{
  "n_kv_head": 2,
  "d_mlp": 512,
  "vocab_size": 8192,
  "norm_eps": 1e-05,
  "positions": "learned",
  "bias": "none",
  "optimizer": "adamw",
  "lr_head": 0.00642,
  "warmup_steps": 283,
  "decay_shape": "square",
  "final_lr_fraction": 0.0,
  "train_tokens": 94510000
}
Each number is 128 + 32 x the weight over its row's rms, rounded and kept within 0 to 255. Layers, rows and columns count from 0. Numbers have three digits each. The size before them is the row's rms in percent of the matrix's.

# layer 4 attention value, 128x128, rms 0.155, rows 22-121, columns 64-127
088:148116102141143101152166089110182124170092107147158113158098130116105187109078196089114137116141100120145136149174175140123138141096143161154124134178129138108128061115092150126120158192120123
077:169107136194151183141110138108182137138102115125158202201083147122172099123083181174110150071107082150137108149136151127115126124106122142125075098151112139133135097149122078130118167187151120
073:121118130149133097155124052119157105165124097145149115155127154095101098134120139134078109151171146125135145092162155175079118158117130092119089088133163124095156155139101118100153209142090079
071:097140151103109157082082139147064214111146148127102180101149061204162129163247086138076082125093144125129180132112132089126099109087115105116156141114116115171144112147169131126143113109095130
079:155143077151130159149138196100102085121110155173143179088138170106151136157107104183057100066174170140156119121157135127120112136148129104068056152150081113145152155173117094111151106101107183
075:128127112161136137132122186041175136166142124144125192174143168190152166166069135138048068105175107150139123158142113127117134180086140136087061152155101140138131106128136110112150218120130152
080:133103165193155154109136094122153169117116158131157110168150173160100117129107136196163077082140120129188158119108040132200135148153147022096108079088143129125126146149101102103136113126179106
080:101144133104112150115122103160092181050108117122160113112130114150066086137150104120173117177098136173082177108078106111157114113104113150151152078073128139158130142127148142116127139092161106
086:151128130129138174121096104123123141118125133130133170167117127200122047141200084230071135079085083136123139135155091109142131115124124123113127069111100142135146086160096074124119073113152139
077:106163112091116097153120183113066109138133098163155129157160083109100109124109096088084035182196168114105130131125107176105115162138151085127140201113136125103144076145144112129075161114151097
075:142108158112100085098140163121157188156199167076122155137176087160123066105170070080082097119165131154107201125097100133090135147090118166136155133084175109130143117140174128141080184080129078
076:164135098171149122140099153132076120165119108138149141164159189112105042131094099172056114105177128179088118138161082140093135187131127075086124124186096108155114125147099068114118109099177102
084:180128103161106089115120177175162173091126165120109183078098040147167161143141143078122138094061164160169091143117145127130135144092116175147111165121095138107135188109140124123137145081135157
065:154135091118112063152141248100146138108139132131120117136110146176118133142106118159083082070135104213126179099133151105182135188106113169127090161141113095156121169091132134079109193066143150
083:123125151089141113105114191136113115130110133144093081080126088135193179145195130158157194124048119106135099137127094116130142074138116161164171099152082114131140121121105153144140000128106112
081:136130135110130056122173204084175115141163135162080160164147116160129115134132111114056097050171126162097165100102144132185152162099133112117113150181155112137111102089117108133101174063118165
078:142115135114128080116130132220133129183105112164193112090137056083138167081130160102102173147115140117153094127194102164133109117178117077127136132090137148080168147115108158157117067172167098
079:151128151101146116169121119148098073119124089132113116066105154025164095105139128163098202139119134138048100122178135142054153075175135126130145124139097128096122137185131146163144015101068103
076:136141132114120126131141076160081077119124136140119081100079124115112145119161127156165199105038122093161097113100197122112122091125114164147159116169084105109101118119133167109169115131113134
079:122126106123141192151131072103119106122102080133148109135106159088129150120090189139127162115150053108073060135204126168148129135129131161135113141199192147119112047145123115151117121150119199
082:102138095099110171077121035148073167178113117111153072128140145113131070117191169131128124144121111130090197085118042111087137091117129133152178080082153117130165091133083153151085166171133116
079:097133137092145141142184107165115088151109128192141095141086132130130090126112139176115119158148193122223127104129145136144106079173144052090133132087113152122159207121115148101132117191095120
080:169135143131143129153123227131136121139091137119122207126083118106200068140121107182090154123120106153137117131140095183146115086151113073086079120123087138162150164167127083160127072193160115
075:170127131127148091125103094158162149158129113172111112135095128196116126106152115188129131138083145158131109136176188130150146120119133116126151137159145148118156113112047105137165065102113168
075:062120148081127070120116099152106159133157094153114087124176060135154092102163112166146100193157144133111156142170088146139156086142134118127178155089163152105154122154091142131125068104085118
086:145099167147134068122124158113184151129166134129106197141203107133120057130108040135085118108197147126087182111068098160140169194122122082120089101149139118130110110135123092118114168080141104
077:132104141160127154115122085130157171164136113111173098164177095110130218147125235114138066178143108092169084156192126115129107153111142156135149142143132135105144119137134146094113167139124155
077:142105135142108188136151142121145148105182168115165206150139115177144187173131086133082057071173123157200176121134122070140123144129118110093123182066155107163129107161160119120096186098140150
076:122127120095118130121092142179111154145171125154092169140169048193125147143190111151028116153129160123133118150187171081112115172117108112145114145178076144144153132123121085086161141087124136
076:137120132152156162116144124130163160144113145164163161162116119159152169125086165154131096084135071103197101151149079145199124136155144041087085150097143136119131158156135078139123148209186146
079:107140124116129215147155115103071140065110156117145165098093186068143135146144127100118135093125119103163125147099122106075114111126126173107134161113122106160117064164183111146103156143112141
069:107119146128123126133178118126191126180179105054140110164163145136095111146076173116137136187169100161078166129152091098082131153146131132150161138140146131125119077109123129175111154103145135
085:114118119141114196105123095140154136161109137076131066162122145120147148119134196104177115185095096082135072132119079139129137108113112179154137133129191139112150141108139142154109150193148138
075:157121154135109144083105088186104188151095116129165117095155059119147122098209161104154133072088091150101156116108045126124122127125116114127136115077164111093162088155130127184091131161150107
074:146150114119150094180079182112078106104102080127136207080073136095161118127140143177131160129136121169065109144203159151091100123160138115110105136139065125148138128203129116143156033084120123
092:165110167155145079152138108153116077092165158170097181082090129096186136148174062162074160079089166113177095110077181131074150112139138136104097111100094110086087128143127157126136120091052086
082:120115149110120106122163145151230076153119126094068047169133141161129110111075124102123188134139113101144155116089121174164143108128104136136138108174133142090117210101151132095131097141119128
085:130130123134130078112134094171163135152133133145116069142145099111106213107086161047176126126136124112173046155191095140134150173143134088144146178125173125096127153109147125145154174126169126
083:122109173145136213093117107158156169090125133162133169118184093202137153144218150185117125088144115131127117129164102088167153139145112130128099092087146165131145148133146112102165095101075145
087:103130161177118100162108096153098134139158124122111161099079122023143087118127112117167118155079178078126041118087127163066124124118140144131140111097078131103101162147145147149132179148132091
080:113133159122110152113157103100112143091165153133099117106154134121127087130181112086134091105095123091093134133038127140090157121073115192163150088125143123088074041117198141098103202099073166
089:163130131110119109104133149103167125100152165132078119111125104170152084123152084106105153048126089127069157117039067147134163151065125175141098111170175121094088073116161149095111172115114143
121:178143129091127145147180126114224076111102127090138130138094150151098160100097140109111194133097097100158141098135180125166130144174126186166100195191143141086101100130151179131115136114099136
121:134127196187159103141138155107128079145101161100132078090096136120147166138161198110162134117059138126145085123100110140148128110179140127122109097175064134102109104141101097134175066117137102
119:112110123100133103175124125086172071111126141089122101136201168142108133115085066149144151107124084130168101166144117139157095146216149133108117128169102137058154101132106100127117128096150163
124:125153160153131092146138096108164125150110153068149068118101091201130212142163172122119175082128089161151133161144110106121128129190137130058212122074136119076124106128129110163054113083137094
108:047130158113144083154143134108147135180106116138142103150121141113128092136143119121157212126086098079111115181158136138095112140153150127082120080151149156082128051111149086162154124178093108
120:161170105127122147127100070169043159121138096094162177078110101131135121115151094146146145141158154121179102119158077087123109151149129120154131148089143106170118066146132161156068048176176096
124:180101158130145067172160118144182119103099136083138137144126055124147089125124096177174073137116098137124083151172206165102149069109133196143159188120111165093133123185119100124069111118154150
107:141061181102131205078191087092172101125111119096078138143079176131145120137163201132172117112105089103092149146134126172111137073088124107106141064138126155129130195117158154119122179135135186
123:055141146139141138128173092072136088132148166138103092202109198159121146177129118124106091115092146084159168094092132127143114121112138092088127035130088135124132126103110109091163164132069106
131:083117156203133143117106127111117124156141123133118076111169145130116197160124190118139118105142134124186112126132093078149106141169128065115137077113095117162155133129095080134163141086164106
106:159059142137126180098147165101116109156104135114167161172160209113109100164128126161135091177158102129107178044138176123147122114089108097145070083182130098184116153126119161093192114159087132
129:138130201094121166115193092134168116114127140096088116126064135174128144146149158092158189084078143036191160095085160146108119105124125175154132100173102134094109141125175148101125183127111127
118:150159127114144110190164169078160079092106172085106148146108169079128110137089108092134115114060136127157080137078146126117116165187150196123089182147079147081117081142135114109176095100107152
130:159125104146118136136119147132099165127125145097162118189181123184138127156070109146098066091130084207110126143160098118096150146101124124125158172072165106107166174150107070092109177052151144
114:078171120093118186112193087120125156154146102107117130207037127165131120120127135120070115134126153118128196179155100146131131100074125133091164106092156143151148147139144134127070206144103094
097:102084152084118167099137096136174146092135122142055137145128092127126137114146168095141159098177112120111133207143121143128112108124122116132173104116114176125159185116152111119095220095194165
097:109126142120133034148081118137124126155133123128165075054143087127147139103135129124184202141081092081136079132155098131115110130186142153152144111147153128064104062108132134169109066185160121
121:103136203140140035155116143109185139128124148158143091104129055096104215128158134080152151118089137111134131138116130165191174134174135135121111106142117174082106110114094099154129060097133105
092:157013190143161144118132174115168143131104156103166115153196121137127109169138127164173114116155040146122135082166161110118126115102125108125121107144154149133129173145120123099164098136144129
106:130179052079117181150131102150122133081134122105107141117145132167127159119108120101089188047116132108139103167129121084132117175169130145137180181092192121103132105117146153137133153093117163
120:120139092115128208123118106098155090093133107150108164147148190143075149117066129099118158148114139070151135122119165109146088163136126128177073152184130125153129094091133174118220157140083157
113:099124170152152067142140221111160145174093141142140085128095115094145128135134157102140194129065130134091158164124102153118166103141137133082109076126126136085132124133124069163152102137099097
135:104117135138127228094160107096112134128155133103122127188104187243139174181132151167123076108131116148171150121123115122126109084095129097096130051079162080136153191102129122116139172116068122
146:116131154163136103136128079121098108144127145092155134143097119173187142156160109208190079133097126093152078108127126143094143096108133098119166084118107123156103083133136115144095102183122119
097:093126114178138035167126126078132096166131133161153059107164167086129152117105094135151125154100081096139100113165122143140114157126136109125104130126140112065117069116125148124128075180140149
105:083190119109118071128108061162103152140165133100124087081103048138127222115143122106102178096151143129187130175125098119132116141177142108103209126075140102115131095147123131161029139112169079
104:053144149178147049176162138078173104170097133160140077151103133075122121125115130128114163152109126101125133172135155128117141135173138129058107091143104148099120053128116108138173128161079093
117:147160078083130170132161077144113112110103110139092199119045110029164064086147128118127109154121206113090140164108143164135147117113124124103154160117112181170114087136156160127108128162137157
112:100109150111152139104117142156118134144117120151078138073094120074176096101196169100138187100104165087093107185093088137106143098135123096105142076141105139134110116105171100156147119167143127
111:170169111097120088117157138128141137089118138106108142165074114120118097110152107098111090108139148192059174130092119192130161123091135187094132137086114142132160163140122126099084144096110122
114:200114115116125190135157146105189114064100171124125191166125131176139194180111121120099120061150122147199110090125160075141135161135120162154114180097118127147134143150156133105133152091125156
131:113150117179137119123105152151122165172123088175158172171143108074102046107082117134082098189138175103134164155161156107096151103103114095149075168134127153191114089152114116139174145172115066
119:120083198139131086091147118126173154154128137142132051142126076143091170103162171109144114171149099123110191106156141173220152107123125086149129075198111175117114170110111120120104114117149115
137:127092137101126127114097100190129186137138088159143114123181056127129074093151135132129207126201112094119119176193109104091136131138115103148165128121176146130118113137140109132077170135167100
125:120134122106138158137172055131153076133127102107116186137070108078137102114163115180149124174138167066149111103127208131124130088129138137152150128176095171181098070151148176131100127186131147
099:065179104150130110176141095131111173134151124109148083185131125129096068123081079123108107126104128115157147120159119095124136172138128141115162146138126163141147065175085096109143156107116063
115:157150102152123056158084189153106151130137157154182097061209105124110124159073108114159155114092120149130081075115147103086141180157129163163103175115149088087112121130116123132170081105098113
115:153139140116120125144110131156140154105119084129105166098126045043122110087126160098150135143139132142115063194182098134129116163180131131151158190104133206135113104145125088167096103083196133
115:156120139149146077149157164106139123151112167108210113141107132107160119178158081162130145134104100143161110062127157134074142121129139179099106097134147097116108064143135130127118070185088099
135:090129140108119163112100088155126145129128086121087194075123097101131145092136181101140210130150148076149116222146069087107095148173126077133165127111122155164121092132148119190094146140191146
132:130161159174118051127095188153084151157109127126164094085124115078125144135146139100173108161062169181078117093078115156112149130139121139128105110131109115129115100134106097159167081120101072
109:144142140134102116102104136143114171086161143139119096075139102151123193112101152070120132115147156131172154108133046105178121183154125135188141144103114141107145172123122119115105110063169132
131:101105191124140000131095170159150185145138129161142029121160086132126124112147157112172143154082094155071113130136129179135161112122128120136142089130145151056109160108106077147122107112109083
121:164118150081117148125130097126161125065152134110097144095148114220151218140136141136158167093143118100208095119124094119162116143188143169193125139118124129074116167100163128135088119082148170
098:089144121108137104153077147167127108161105112132146129066174113072140062090126139165166181151090134079127077169121134132092130111189121137179095145159093135131110082140149119149184079177139096
135:173121111097127102133120152175131096065124153143106165071161108085151110142127077115177129097099168093153079078065190155105134128138124170196088140163088123115105143128155150085170101132126161
122:166152053108140155172142163140169091100097129108159207177144131154154083132099055183095121120158133162128104143165169122093139144151132196130119225106156142140147095162128139126129101149130165
105:108153164127127124135153106113172105170110142105160065162047093170136255132157136099121135123125125119147143129151115160208131140156139118080175093126132146130124129128116115142073124132143100
118:163118140126135062172116189138137118137078153123164124058139109082161127131129117130182180095060096159112035125110144145065146128173131155111139159113146117053097090141153118172139078123115138
110:118144132112136078170122110116163109102137132168095123119159081048125122086087120090116144141151152100176103166154106120186133183197138093133110182162091203098109073134137107138124118098175135
116:185054143100146200121170138102179085124094155090144125174163192184118076155117116175130153109177052117142166069146188089117124105108122161140131124196140115130130134141151160091157148120117171
118:120097138108142082163072158123149100149111128124154121090207119119133099112139114175204179156129080118135045137175149133136106121205143137169083121186142150095104059120115107155169043164138145
111:135106146149134104174109124113121108100140136100107153122146096081138142139157105167183038136125141166135055127118157134142121136147136097102140137094091145176125104170087107165107061099145143
113:091164120141119090135131114133163189186129085125187097209133098131085126111137097140096114170171109163107198140185152142155160134104130133105145142118173143161146100149081102149069189137092060
093:156068141096108209085130149130171122110134123123080179124129122182124152130171159114126139087188096145095163151127121120141110091086115102127134104102138137159157230118152167122087170103176171
128:164180099134118048169109117158114141104127109110141144080105049118189155121131104163154120145134154153147031118140133138089135148168137175164152196091121157141118091152135123177050074124159116
121:073162150181144109136111105151109136160110113133118158106078082052170100122162137145170089156077210107121131179095106153106167073151124066098119071089072159174122085149105074162137084158138097
112:175158095114120122125108095182112143164112142094199096096168095165132134132126103124095186097168129107163172075159118087129147146156116130165160170137153099114118078152130162103095118146145092